Part of a small language model's weights: rotary positions.
Each number is 128 + 32 x the weight over the matrix's rms, rounded and kept within 0 to 255. Layers, rows and columns count from 0. Numbers have three digits each.

# down: layer 3 MLP down (transposed), 192x64, rms 0.14, rows 132-191, columns 0-63
# gate: layer 3 MLP gate, 192x64, rms 0.152, rows 133-191, columns 0-63
# up: layer 3 MLP up, 192x64, rms 0.145, rows 133-191, columns 0-63
down132:153195145142190122088053115132101084098112096086108110165154154122160157182146198096151118142102120162112095084136110155148129127095068206229095160132172095094095123130097132093140101147098139
gate133:151114130126186106096071097137137102132161159167161152076105076154213102118139143115162154210143174144121125155166161074083105165134113127033092153105137088142124101102104098137167106124112088
up133:120158146082148174106135077155132038097149060118141165148104118110189124197108073134135108122149168178161110167163136102141130140127107102087107115157100128152134114133123047199164054100147156
down133:157179197151118131129151141154115113101048113111128137121123178147100116174122145092206128083102089218154115124074112110150151126036120119088100135162078198132125141164103123119130060105173126
gate134:128125133131129125134144124143130122130129114128128138138134115126123114132115119134118142116128122117119126126128141138128128118132132133123138140145134127127133119133123100125118139162117136
up134:128132127130136123103111121126109108132123130132127116115126127112145117150121141141130134127138134127109143139130125127119130127128111130138106125109141126120136133102134135138131139124139122
down134:133120140128116123130117117138140130138129109123132132138144127151118135136127131129141139140139125127123131116131133132139135121119120126123111136120140136124145113107114107153137129129116129
gate135:148114074116167079175096150149188128202105148137139185127107173143064142083130127142143171126172117153159097124131180164176120146169121113057141060140059134084124147151107094070092116105145149
up135:128069113129170135169142146141134101141125095103157131113121169135125129202084098113131202106158113125220071094145122114093144070151150082103171125136131160132120131119078138129056130214217064
down135:171163092112200121116121096083107136174082136135075110078113147117107122100116151166166112142179146146072121169147162117157080138156076152122128116168072154168122109189192108141133083059047185
gate136:129125131128132125121134127130125128124127127133131138127131129125125130127130128132125126124132128126125123118125125132124128123122128126133123126125126127126128131132123128132131127131122129
up136:131127129124131125125127128129133122121124124128135128125128137130129123126130135124128125132124129123129123123134134131123126124128123129125125128128123128120132126134128132133126128129122127
down136:126128126124134135133128128131125129132133132125127133126125129124124129124124129128125123126127133125125131130131131128126130131126137131125131124129134130123127125131124130120127128127134129
gate137:072100163105160104110198115112194172121095096067114127096159107168151123028207170115081063172126117096109151140099144178088128142099164095133124134085147090134090214170134099152109162117131130
up137:166108139130102119116113130179147085107116158123134152145161127168135129097116117170187113155132104116070156181095110171112169250163118133144041153148089156104070137170129063122145120069112106
down137:186148173045072192099097060086119119171141106120133191172113091114121130115141100135095174090105148153109176113098140082136123114145104160067146172121098098130188186101150190140131164138169120
gate138:098080114150153158098066120203162053186187147158063150097077099142117183145090253147058112150125171145078131090149158146069068108164110104062179092187118115169193173114104185125193133112078119
up138:151184027102149125142176155071054186135104129120147077061123118151132096148150143089082149158122090133198119164124105131126062067185150169198097182048220125125139122111125061143083121117148100
down138:104122142204132128073100162120142088158248131176115169103119103116094182097135204161108108133091174119046132090146180116057085132114150095067179091199121099111139179110134208092153158074067115
gate139:124125130100237087050148182123161113108145131091178091067122121116043169139102169114121159121214062101089121106119183151075105103123133191118091135160152061139186109122108180122103101193156134
up139:092130080210065081102103085096127162130124097185063137166135137160183080096142092126136155201041211125209130119151142118148144153154103073155146147094121159127087136162154088167110128105083089
down139:080111118184127101095077179086148135127169092137124095083139116180132111056131165138102168200074203146136154119134146120079131051113146115187130168088234078157165113107139133155141075173106093
gate140:118088066156155107122123132154113169103135195138173140105081057156101188116151140094087151165159096152087146151163107088075124129164109160151127143102143079137139112154113147154168095172076098
up140:149098122112148125129142186185157169154125123090099218182106113149082187099137115166083088081162077113148120091138071118144116105106102166106177125171112104081092164109141102092175149144117147
down140:108117112124147143207149094173140165113122121116066247128109103102147159119129110176117112131177101179171115100171108071136136120095072132095111113095132112110124144068139143129112169111204086
gate141:075176127135114153194127118147121138098123112093166199092088124129172110104105129123092075088187148145160169080088094123137115108145132179144155100210130086130103193087117117127115116145088120
up141:162125126111160165067131122131068131152158095160146102147104134078153157124089165206140142178088128091117114068109138188129061076086135151121177159112152131094131110102095199111085150130152167
down141:148125151124148136031102207149109117124087136121180144161112128071118142162158093158120075150191132128148070112108098079157108054159103148164144130185201201083103090149109119114166143095103150
gate142:130151115141137129139124109119132142102133142104128128120125127110137105152130134143126117109102140113135104115127140120156109132115126115143140121133128134139130129123123120122144130116136125
up142:134122127142130153135116120126128115120118129110125131130132119119106129126165140133120121142132139157143108126109123117140143125139147137119130143140117114118118130131102140133112107118108155
down142:112145120122105137137136111136107105133148137128133128141139135127140133127139124130128131120127132126130130128122104124143101149132108149118146136113148104143117119115122131138141112099125140
gate143:135159152103156171165098062215147120067102116134150144148109167128128160116117104136095110133174175134121034074130130144150083101147135167147154133144158121125118097096074101128124094108105101
up143:139117111186103123085161183099120152168141169109116127078091122134090089144137077155156083158152134182191139185148099103094139124132106100094155123092162077088130088089126128142130124153155148
down143:141187185089169121088121089215131133092118082090152134199134158156154159131128111124117135131125164141138076074114139144117075117109114124192116184140126101142118102150102130099080107124113126
gate144:132086176117149073107153075128150110126100133156121143139156144163117120155122160138159182106168119105155093113163094151117089070100174184128099142153139129141103088103108144204159124082145091
up144:076144085162185073133093128115090113130123145135185184094195115089110144123151153093110151144113102123151157137159183130152110109127131121149113129125164164139082103162109126115082086112045105
down144:114110129117163139078201090099132064126131094164099121074156148171134128170159129124146126109168120111187171075127071088126131144105125138084105121112075109116185096119150172175162135166174130
gate145:109109093150174138077139076054141141128157173091130154131097097034147108162099140159100132152153105060195126119180143114148096136055136121129138111129152156090141145149127141149165145141079135
up145:134208134154185108138143132135092165098134174101068068103144117162182058088166085155111101089056177162135180107153103116087105126122089121147125111046118132163150127154129178119176134140184152
down145:171158170173136114133093090103156114116131177146130090164137103136085112101108079198161091077029109088104139125148140138115174168137071113090095128130170148166090202166131105089224109132130120
gate146:087125154161149120071172134139136126117123066111179158128216075087117123176134141153143144105128114140109082169105161168113118042113115154122161141110133117164085048136090134101189136149146122
up146:125093092109113133191116099089122122118112150212129120135093080087108109139126160136085168184085095125100152186159162115102112174195123130216168083117132137154116158139178171084119155112098104
down146:129140074098133073139182075032191144154193141163077093167161130124123128105183173090160095066120138094164149150148136126146126114154129122124072156141151156106061070128118111147144150122157139
gate147:151178163090158144099144125165154095078158067171142114084150075128106175081153105126125129144115172129148128007106156126093109162084096116139138120132126091089199122082126126212124127186147102
up147:084161119058142156138105088155174109126137089210095113123139119140175104136170131131130190167127126132141150142116148095127105211091083113135116128101101174046233123068129117168073114141135170
down147:150129138129098045151107120096156115150073103157169129142141159135143143125117129072135208127074115099135172196140114101204143136142085175104099123109100139204150105074127056111143188107132108
gate148:094145108166172117167075189086166155128145123117124133100131133100125089130171113166100083147149123129111146167127136112121097147107159135113126114098146134146119152098084123133105140078150160
up148:114073146102082118088136160134168182136128105175160148134151126112118159116144180085153120120089129161072134069127100135140153166139093114119138113119123109137088161165177119101104112117112115
down148:114106161109082116136190153131161179122103122158173131127111110117122127152093154117137173087130143113136114145113097137080181094117137128152138165096121114066113097109170109119088126166142099
gate149:047135102215199118141159139197138126093124143110132149120093121085120113132102132126074069124116127135151135117170164118166060071123158177092193136197134101117149148090055188089178080121106161
up149:135132092108124164138115108068093143164132095110080112129148185175090177105122146105137114128068132096091114078100069123105119113114141092208067156144179076195130190145204167151086196159146086
down149:123135112219182088142153231071104157150168126135160165098147107126067167138099138079105151107106126104180080122121149161143086045131097134118134052186113123062156100127097120182186090110110152
gate150:085100161084140209145112111208213130086131071169133103156054182075083152085120173179138097167121131040133011107104180128129200092093136106116204127181133126132128154001088105143168190058171116
up150:075116164065120184148062122151205143134093113139139131214061223043101155102099201191186144120113149047085095128136111157172153139099124089061187113135076202152124118043079138115176149060136119
down150:152128099135139079109149138123028090149118170077061122074183082149132105152106088085105189088143169201110204184164108132137089149147105165154078095115125160166118135198158105084094123225076127
gate151:080145159169134097125105131140199123130118118160195095142118223159087218059104144109061117122145168147083092100118138144091087117157136115114117120189084148077125177154127097140142120101102166
up151:073086081078133186145141114106141134148148129168110116210132094127120168161114140062121105169119112128131168154117143091116099079131122155157069124162139163096070135125148166096042129146120141
down151:178121120139140058154078132122173129145097112113184111064133179168111172111077078179134117089152184112083088112160119118139121187157117080135154141079140151109159181103123091109161124109155102
gate152:131107143160100152051172130124159149182147054165131083144142172134064138099159109115092179113105169163095115074061133106143088090137157185093078165073134114067100109186075140153154129174113127
up152:112088120140185056174118064159162122125121144143100076136106100145155175134090094150083114152121056063141052141149177130170139069154156101164164085138147170179139117053184095201094124078143150
down152:107176087181077142146157143049156137086120094161163104144122162130137114177185143130149126133087211120109145110172100158057114090153120088110200066092114014085121130091118170142133093139156161
gate153:157171028191119120143090161188150138121134137106083140155087157123047156113091166111092105145100100077119139124125129174088134183132192172154073083148067153107159158174117171056208157105115103
up153:157087075182183166134113175176167209070155129061125105108126175102072109115081178077085179084133132160118095122135162129101178164127219138129108105163098115088181169157054180093151167031107133
down153:141187116135060109095141113157104066155038094191145135104122134141159150191224091139128110175136095065192174150130064113148150150157075104109168083088094194098119160117217078130108101160114157
gate154:087099103142129103181146091125108136064130098079144175110127125154171168131123152113109078132095107153106090099135144137133141091151144118146121134156143136178137118178096159113121108157122060
up154:131142154118122167165133116105127166049146132171106074146077108102127137051140145164094145122081168106081163165119129145113132109117161141142154104157117132116139107126148165132116140103157105
down154:119124143118179154108120192143127094164093145154121116087125154110085114127091166142175128089136139105141109107121102102161125165084179148120119111085114165095137158093108086152179096119142173
gate155:122143149115081162150116109179133134068130082089073133102109105114107116090124092110149168150163122149118185131123110120127105126182185115140163121082145106138199112145141140175181150078140091
up155:151060148131093107097073109132111133094124081128119135130136143107159119156166130072128154125082179172089098114172136142152125119112146096120120149118137167063218150142145111153138143061093194
down155:110104051143169101075101132099108136153067131130155175195096070145063128153147117140143119152169111103139085137129148150113177142148127125169171125090169174096129134124100139141118123183087127
gate156:183097099062141154161169178059147037146146150156114133152122118191138152139163136117175163133124129122114107161131141111080064185154126153083058094068141144097135104049109157129092137108120138
up156:173076166143169134173105117127120084162115141137158170136167106158094193125074147084127103082147145095101079065167127156161067070123224096092191139132088096158192115120085081151095158127129120
down156:111150125164102082140137075167112158108060174145158106096136161126128105084118106231077049123111135077083136122080149145146161136184124166153138227146094170096121133153157105120154137117153081
gate157:097181146144133099181132095130047078116118132135132145095095084105088115137187163146154124121122087077167179184117188176130108117151093095219102118135159110109122124166078107136062114201169031
up157:142228193091103113114176136178115160066105116121110204170124140074097101147159141125184097088138123089106123100094115189103123091157122061147175123152102155045148140186098129128134133076178116
down157:133108114068212170193141145141182207089140143113145176113174146195140125125063111121129100058107141164111089129151074071114130155107131116130121129158018095112145161085104145140149155030169127
gate158:121122152146159144109118138158176104093121124130074120142133119155134105139144105143122132113164124167104065132121104143094112119114115128121144145150115114153091142072145120147131122131137105
up158:135148136111094127100110092146114169108148124152138148124132064143103122123123113115126161159092110146091125111107134111136133108154139153082128144114120140093177109131153149185142119115137117
down158:136139111123151142120129117151164130107125131131155139096113136129125175107156092141105137083095131110126106143132105136130137103114130133160173121087144101156122132125140112143071122179115151
gate159:166108068157090140149101138101133139098112164134199153153169126071168140108126117158101149167141114086117155126076079171196054083191157098136074081059156083112133143195089129084173115120130119
up159:077154151173152115098102141089141129132119120113060063161034130162080115114185176163128126096120095133166118097133181132130121132106169142183131156204122131110062074067169091159171124110194147
down159:149184132079144129158213115173133116079186092126177066101190119129160097059140082147095148114126166094078096127104114126128182134063093171166109115114105162140087158145073168166122168134142081
gate160:134129132130123117127126120126128122123128123123125131130131127125123130129130121133120119126134127121126123121131127133130129123127129120123132130130134119140130124122129116131127125125132129
up160:124131131129121126123131122137120128126131126134130125126124117123133130129128137129127134133129131133127129132128129127113133126125123127130122127125134121123139117130136134136137125128117130
down160:128121132129116129117126134133131133123130126125135137124127137122128125125126132130128127131132129128121124128131135133130126128132132134124121129115129125126134129121137135125123125139128129
gate161:177127107150124137147127134125156154127108097114125126148123093150075154139126064141136137165156162179092131113108118165106114099116151117106144116100108121154159079109129121134134062129144100
up161:142120145132116139107151152126155175122121137099129126094155145159134103153131140092113171170120109109061098128130115128085101141103134141153106120107131169090163139193137191119119147087104134
down161:114121126116112127141110121096133123100120134136144137170113081170115149119150106188111094116127153138136115142118154169132129137082098118137126102108144098183170113085097077145139128199135179
gate162:110112033116199151138094157159126129129137132086190157130106176113127191133091186074058104152146053155068075164138100123140054142152157119175167112182077159153142188126064166100145110166138135
up162:096124212109141128146133077092171137135100132186138143168156160152170079117112000122220127078055132146154207123073130141153116134149050150116090129111155170096096151113158122126140103150139156
down162:172084132177094133136158142101115062137184124107079140142090071140112101156126180166087173124146176114081067144125191118115134078126168129117123196116195025147120087137164122155170127175141046
gate163:175154064161130149127076136103127102144131129111131189134154128107074146085096099142135138166128144158098116093133126132141128154171170125134105107137135135124094143133124146102170131065157112
up163:130084136132147168158120116106133151131137118119075114130122166065095181077094103179161116111206132130089139101098129110140127081140131105164122117134143147124074126094129107166159133135183090
down163:129149099101156105105133143112126114123181153172126081118115110164134092126150167090126177118110125172133129113115119117165160183139109159121128186127048137135155146110117100132105096089069163
gate164:141108127121137145065096157178198105111137125146078125106114145167084131120137104062114110142104158099040140111144104125194157144105126134152153131144145104097157164141115108094177161119114108
up164:121070153119137075120104142136149127119132151140107142115089182174094107137145150072142128114158152114112188097112104107210119162141116143184176079111134119100096161135102173068168166122091149
down164:124122114164087119127088050145080141152091132101170155116166102097128147148112090130155139142119128186184139081146100126161135130132162108087127162133068206124118126163154078141114117108103186
gate165:092144131069139106135097103108166122122140132109120124124143106139137147134187103109160092133121127106124136147114144146143110129104166113156116139150157123090095196059113180131071133154118116
up165:154140095091149114147141116124136143158118110114120109168141091175146070193132114101150125143129107132120195176122124159137156167098082127130105112103149152165080100136168165134122072152123097
down165:146153155091112151113146111145129135109136115088089147149155076104100090123189123153123161139139069160060140182139123110079115187109150123092160153116134111176152096141109174132135145170094117
gate166:131083137121101157109120102123122113113149080103143160135137162134146081132141129119174121130102141117121156110163134145121108110146120142137120141116130127120161158135110141156137121143132148
up166:142129096142148160115109102123160136120099100130109154098113137144151157101166122151117125137153139144119083128130086105176163125121154124113123134135104114156138139103107105118117126123124116
down166:142128128143128146131141112100141141128108101127144121151082142155127162098142094123112130142147125132127124119098122131105116138136150140140129108144129145102144117135135053154124103152184137
gate167:095085134148144170111161153141128122105106166109175193149138109030115056059115116161091141123168160086080109146092117138165136101108144123102210141121129151101138205171095137119093084133119168
up167:130233085134137176122127103136144095115144090117098154113137115116124079204138096051150125098079100129101128199148182121102141122159128138078154112232112131103074128125113119120128084092159164
down167:081114098123135108157131136159154091104154159121154020108149134120153106088083182171102110145122186082120149155129179140099101097114126165145187159059106108086079166174148121193111161122133109
gate168:182146143126101116130109093128116193199140134108159108121139139112186087102155093157137099150099151064172142090133147133085162165053161119124132141087105099130166156151107133109101143194144107
up168:122138146147121152115103187154161132137138132161122138141180126156130135083134174132065130142179122173108072152087075115108170176123172103170106104164109133126122152109073103110114058088086139
down168:128104095102136134136150108091174129142120145149066154156166125107089203076103181079131163165136073174135133124152123123198093094172129087132109119135156132079124102127162180137120127097103130
gate169:171183089176157106184161133059155129142134117138161078034215185099121187071139164132087127142118124122137110089151145162082068053154136133144138158138142136133070125068119108125158118115150098
up169:095075130108168135067096122181139134096140140066068160185047108154084133155158113116130121117153107144132139108108101113190108180113163104137085086156166106101146171167136139149083152155101168
down169:136182137164164131151153144112124102098200142150196102050150152120117124108125115143140131136183151092097113078138152136096105049079114165180176114145171106066100116096079165083168080072154107
gate170:128169098153165078079159117105119106207118048167160097124157149119083109152130107163094074185111130173079115060130121165132146135151175102128138113171109061079169135188147150114144126155168201
up170:130109143066152049131159146116159029180114096117116118147159107110097121121127162114100038081174147152174090099136102178149121123115147141141119132146122115157101111153111167145146136127121218
down170:135160142078148165139111124162102138077142181095132209137166104119199162184093130078146132101120102077108097147126161104115153127114124126137110112057120140165147122154165080143074064098132131
gate171:179137128131128116068132116144132092137138144145103124107120094131119109148127122138089171155106163157125118135134137153094109109123129147134133143070123132129151122146134177123134134126114120
up171:086133133140133082134105103111130163112152147150172108113147112141112139145169150074122138143103126159115169151129154135105136162105099144138069108143130131105122130137087126074117145133124123
down171:128112134081155117122143117104161126169128150131092105113111132102185120145107153105127133084122140130152146104140130140136093132124148114132078140155091136114139133131120144161159128126069170
gate172:136130153125090144110099137116142138106130127104119128112112161174115131081128128148145137133093153135101157151153087092176162115140149141096110135140134140113122157144125097120176134119150149
up172:130074065137099110150116095146149117125133110148143139116143139126135147114109090144183094147146131141152157109140104142169141126103142141147108134132116128164152137106096128142092101120085084
down172:109165143103141116143149117115120143132145118135130087148078094120111154112124149123134173103158151124082128123107130154081128161121094129152131090150130136121115157116093098126194166120154151
gate173:191041119223169143038157135161119152191151157110091061080081126126126090163108094154146103124107134143155079102168165125123163066170128131157109121156165071129134120181135116115180098070098092
up173:098220155112083081164109139126147111072131104182143135123138103141089177045137133116105174124131195086133111126071132127092087144097201159117135158089122135114162144063124089165111147166172156
down173:133182130110137150088129085120135099098253123134068125165134142115135138072148156152111124151103169132195090074143175130048094146126142109165168149178167021114109143109088167150097129157094090
gate174:131120120138128119118132120122129122135126141120133122114128149149127130122114137127122111127130131125126139121122126132135128132130136127128114121124124136149149127143123128132121144129110143
up174:138134136134142122118134134128139128122122130134126131138123129126139122133127124138131122114133132142142117114114140134135119110122118113119124128142117127138105119134120130126131120140138137
down174:128118126129141130137140148127118126119119126111124135128118115128143126136135137140116131123116121117114124132128114134137121125124108127126131136137133114129143125122131129126139114126139142
gate175:137190118124126143164062151086148110161129101122144098115144079113068089122108153152129047130125155205116121060135116140184144166144187122142123093138131127107078187179114122148136132061124125
up175:114112113105107135148132120101062109114118156074158133119127072107098141135118167154186096146245106151145143097128148132148161085130132119206124112081138143149077142127059169148171150120076086
down175:088125072169184108159070109097091152110169164177086110119096112111124066091164143164129169115076157165073109145093155093151107184121145163124132098140177156155162121140123088150095136138152130
gate176:098179147094102105108102163065117177084146121135160156136106203107160118150160150127166149137107121160112146102138112115105118126129167118098092112138177082167135112104125125144051057127102150
up176:143081087161173176086121105126108097143128109144144105097151089173115127118112125083127098130131099070120169153112127156125061137114081160137153148135137145109135154113108141123199193133186088
down176:158089064138177144099150105159126127163163128106144088095135112129156124089093113119095128141076126057130122136129179149125088127178072127134194145150206144098121110104135130132196146147188061
gate177:098120127145147131144100200142183171109136168132170078073086131160119110113131125125075162158122123153087136073163117116204107062113160112122110119151162156082081148100094154133183104089151123
up177:115114128109154148158075179114136139127082137106197114126109133107135141110126166128051102173111125174105106080142136158199150121082116117113207153100124163127094107090102127134152072110144157
down177:128116131105141132131161086078131127178113073105141115171159123171122122162144130140227072105127109095167105158082139094106167164089115142113122131130076139168137165137122103111090120175136131
gate178:132122058162134171116168104096103126135167091121183183115083125110057201057153119089119162155146112090159114072116134161155102138148096113145107112087133062156097120142081204091192178164162122
up178:125110167122141121032118116127146128068150096107129143137106193130153134114113136171125115139090139035146116069142175137092158111098157098138200081133145175202097078100149067193150164169104173
down178:105137141048118184148224132156124128133128102147173144103101085133097096134149128175085089138122178148084134142146079184102120167125116097079165218120064148085154138137108076119119118144151117
gate179:110118093104139108089212174102104172086101023092175113174104159157130142142192139050153168073163107096062189108114157121123115048198108171143112107166082182104132126168138120183122103129193189
up179:099109119145131107180111136074128066150167189121104164101165075160103104105151160074120180181227097011037152081123060152126132127086143148203115187126151085142116147082197116132058172133112101
down179:086184112103082091123209149102111068093137064127110149105120162173122084173096175127120152093141140138090178078086140125138074218151080175122185114156173139114073112081127185207126074199100161
gate180:065078104202163180055166157123182153147132138132119104161070145164204111090137138073163177180070129172079101143147123115143120066116132109077095127096154099070139181105135096150152175112148095
up180:100084135105092215142101098077140127042100134139154165158141142155046249098138092162072100129142146135091151122107162166215195087128117126138072126135090156089141110174148067125140161147050139
down180:207166139067088143131125038148085191041095091147109144102150127145060160103169074165107096114214154079166144155061163141125142135072107130196165148078105165159150143118128151104140157130111160
gate181:154136121143144123093098120160081102125125106096138133126117129126196115189183080168124122191157123141130142124097101088072127120167144137146154127122161125151111111098066189143117098110141147
up181:101121114151112118116160076143116159074120129196144102149124063128113080114137138148104069117168139169159163145111133174133160126120186161221157086141111136112116105085095172122143146147122109
down181:058107118092139164131151088158141171127108153186108106145120134111179123105093114179100076075127116153142115105142105162144095099096188151167121138145136145134116063143104165116103179128108147
gate182:099120112116180100140139102124171110101131180169153117145178122110130138114093233149093160188095118092154092087117122131122104118126127163138121135103077108238149099113087143123142151121144152
up182:083129107155101104185136149131085149170141137122136151134118129143201144135153104079136146138140102130204126138105115145098113120122123136113099130129093186072142119040141111180109052081188119
down182:158162131117110160067110111201169126079120075121142057126125128124169081119111081169141095097106136132116139117162168112120159134162120110095123123126146108206153187135159149092148105126112131
gate183:083132122128143125139119110130135098093114100114149147156096124124120142130171139132122146065099162130132108111137153131110122090135160128132153130122117103148145098125119118142143123140150125
up183:149135104119124137107139128146109115116130120128117160114093118116076144159148117170125129118135114158106131155136133161117123100162117144141162135102135115142111118106110112137179139162136112
down183:106135138102094132120119132130129137128146135124148152141148107082123154120127145139117136147168150127111104100131143086112145138146125118091113122176105121117151131155135145153126116146134066
gate184:059110148165154195133104176148104190071124154135162191117168186161128187099200125167121052130112095119124056080149173132152065088157082119079147129177096100100135123107178156098101077174109123
up184:105099226119060133178177187148160100072161156130096137066151127123154148118150074116106087079141147158102098133169153123121143082113081103068165121154095212132094136110147129123105098136145177
down184:159160181113176112089056044150122097110121178154137079137092124145134100158115147147200166141101129179080126169142120097128161122163186148114125129134145036094157087157130084108069153121096171
gate185:116163042132082123071083142111100060162147114136156121126048174197175124148103147099162106192210123118134086167161224041174129139180110159170136179206077056075142150152105133101136136097118073
up185:155064095132097147137052106084123078114090164085182163202150218081154111156098087090186129110180113147130146163140168108169132193128109134190130172134017150093131117162176182074168090085124127
down185:103104178151175167168151145164134213133076124156162161072175160049075140127071109154103120111115133129118108149118146093064158110105107089124094126064034188180089112171177119059122131157169189
gate186:146103147124121149133106115129123117120133106129121115133135145160090120135154124128135123120153140140138148131116139140132139148114149130148141121128132109126132132129101117139139122110124133
up186:127129142125114119128129122144102124113136123146137111135121092097102147138143117136124154127109134135120128128111132108126134121144118146102113132110146135117126135100125131131124123102135152
down186:106116112142134112124140125139116122114143128125152144109108128110098139159114137125104109125136114121126139128113162144129126126112132142147136106143122128130130128129119144133119160130131119
gate187:099166064131176145124146151115112179157115112098119151134169134124124148153142199143124186148133127109089117098106134130132120146141134109124108159123127112152086104132143198076104117098128065
up187:107105102139118094157116186069096104168129141130143102071116060082094166144218137168126082106134115145153121124133165110167166110114167152156092141147130157147029159135123130121126092104127125
down187:124194116134138106063121157095094137124109141106106120116156191140161112163172096101134132118105137091147145139155162127131171091160134168150100138108110164162082093114113164158089090121107070
gate188:066100140210153117158162182165166095058112103082173156129156069145143163161200149174105122106105074107089092139116144146129130098170104130081114178128144014160175193140134121124115134124134121
up188:068054154200120086180151164144131106050110141093178196156159067144133143180135165159134100100066081086091097157063125129138155142156064120080089166125119096147174125125180148118103165112123157
down188:128078128110092165141117038100070136136124173146119158170192131131124131126154133159150165059086125121130159152104122096175105181131107190078140174123000102136151158176146126122070187109130112
gate189:171134114122170123151144148146146087111141109147121173101059171102090147088115115184162178093091132107095162142196134119143110148154109109095127199115188070090149134145065086066171098138084152
up189:178150095113108090150139144147180064138120096146148144123093197071112150138117047139171134128083106148113186158187146140095109161131094097094140195123168105039135146125106078075143121141079143
down189:110135081082140128112134134187113154146037106181125126164101135106137145174137132100143139120115082114147197110146108136127112185128138105149102196148052216163048179128128113087058134112118151
gate190:105141121136147107124119097165153112165098124093120122133126135066152108133159105124114136168144111104108136127146139134114085113172116117133123147097148116119114153164151159118156212124135154
up190:135121137151141121153143104178157107130130134139125174093109138145176076163132114091115161181120134097126189135131131110107118120106109150106091163115146119151057129156087141116104135122141164
down190:136106133173115098130097119141142102150090096098108112118132147107164107163173125148137135157119092091104130114163126126138101155188125105146114143113174110081100127155152153112141204133121137
gate191:120151144113117098115084126109150152131119123148106117140125128144111104144169149151143135111115133140141103132131152133098133082117114110132145128150117130122136128123102133107104141147125139
up191:166093126124124132123099099117096131133127107097139136108141110114131130131140109118130135127112147138125111119126105150154135144133148130165149101117126139119137175140118158098131160132089131
down191:118125142094093139117143161129118143155193116118113136128125136112141120113124146129154126118093116131132110145106131122142150155126130139072097135131134125160132113136122100145119105106139146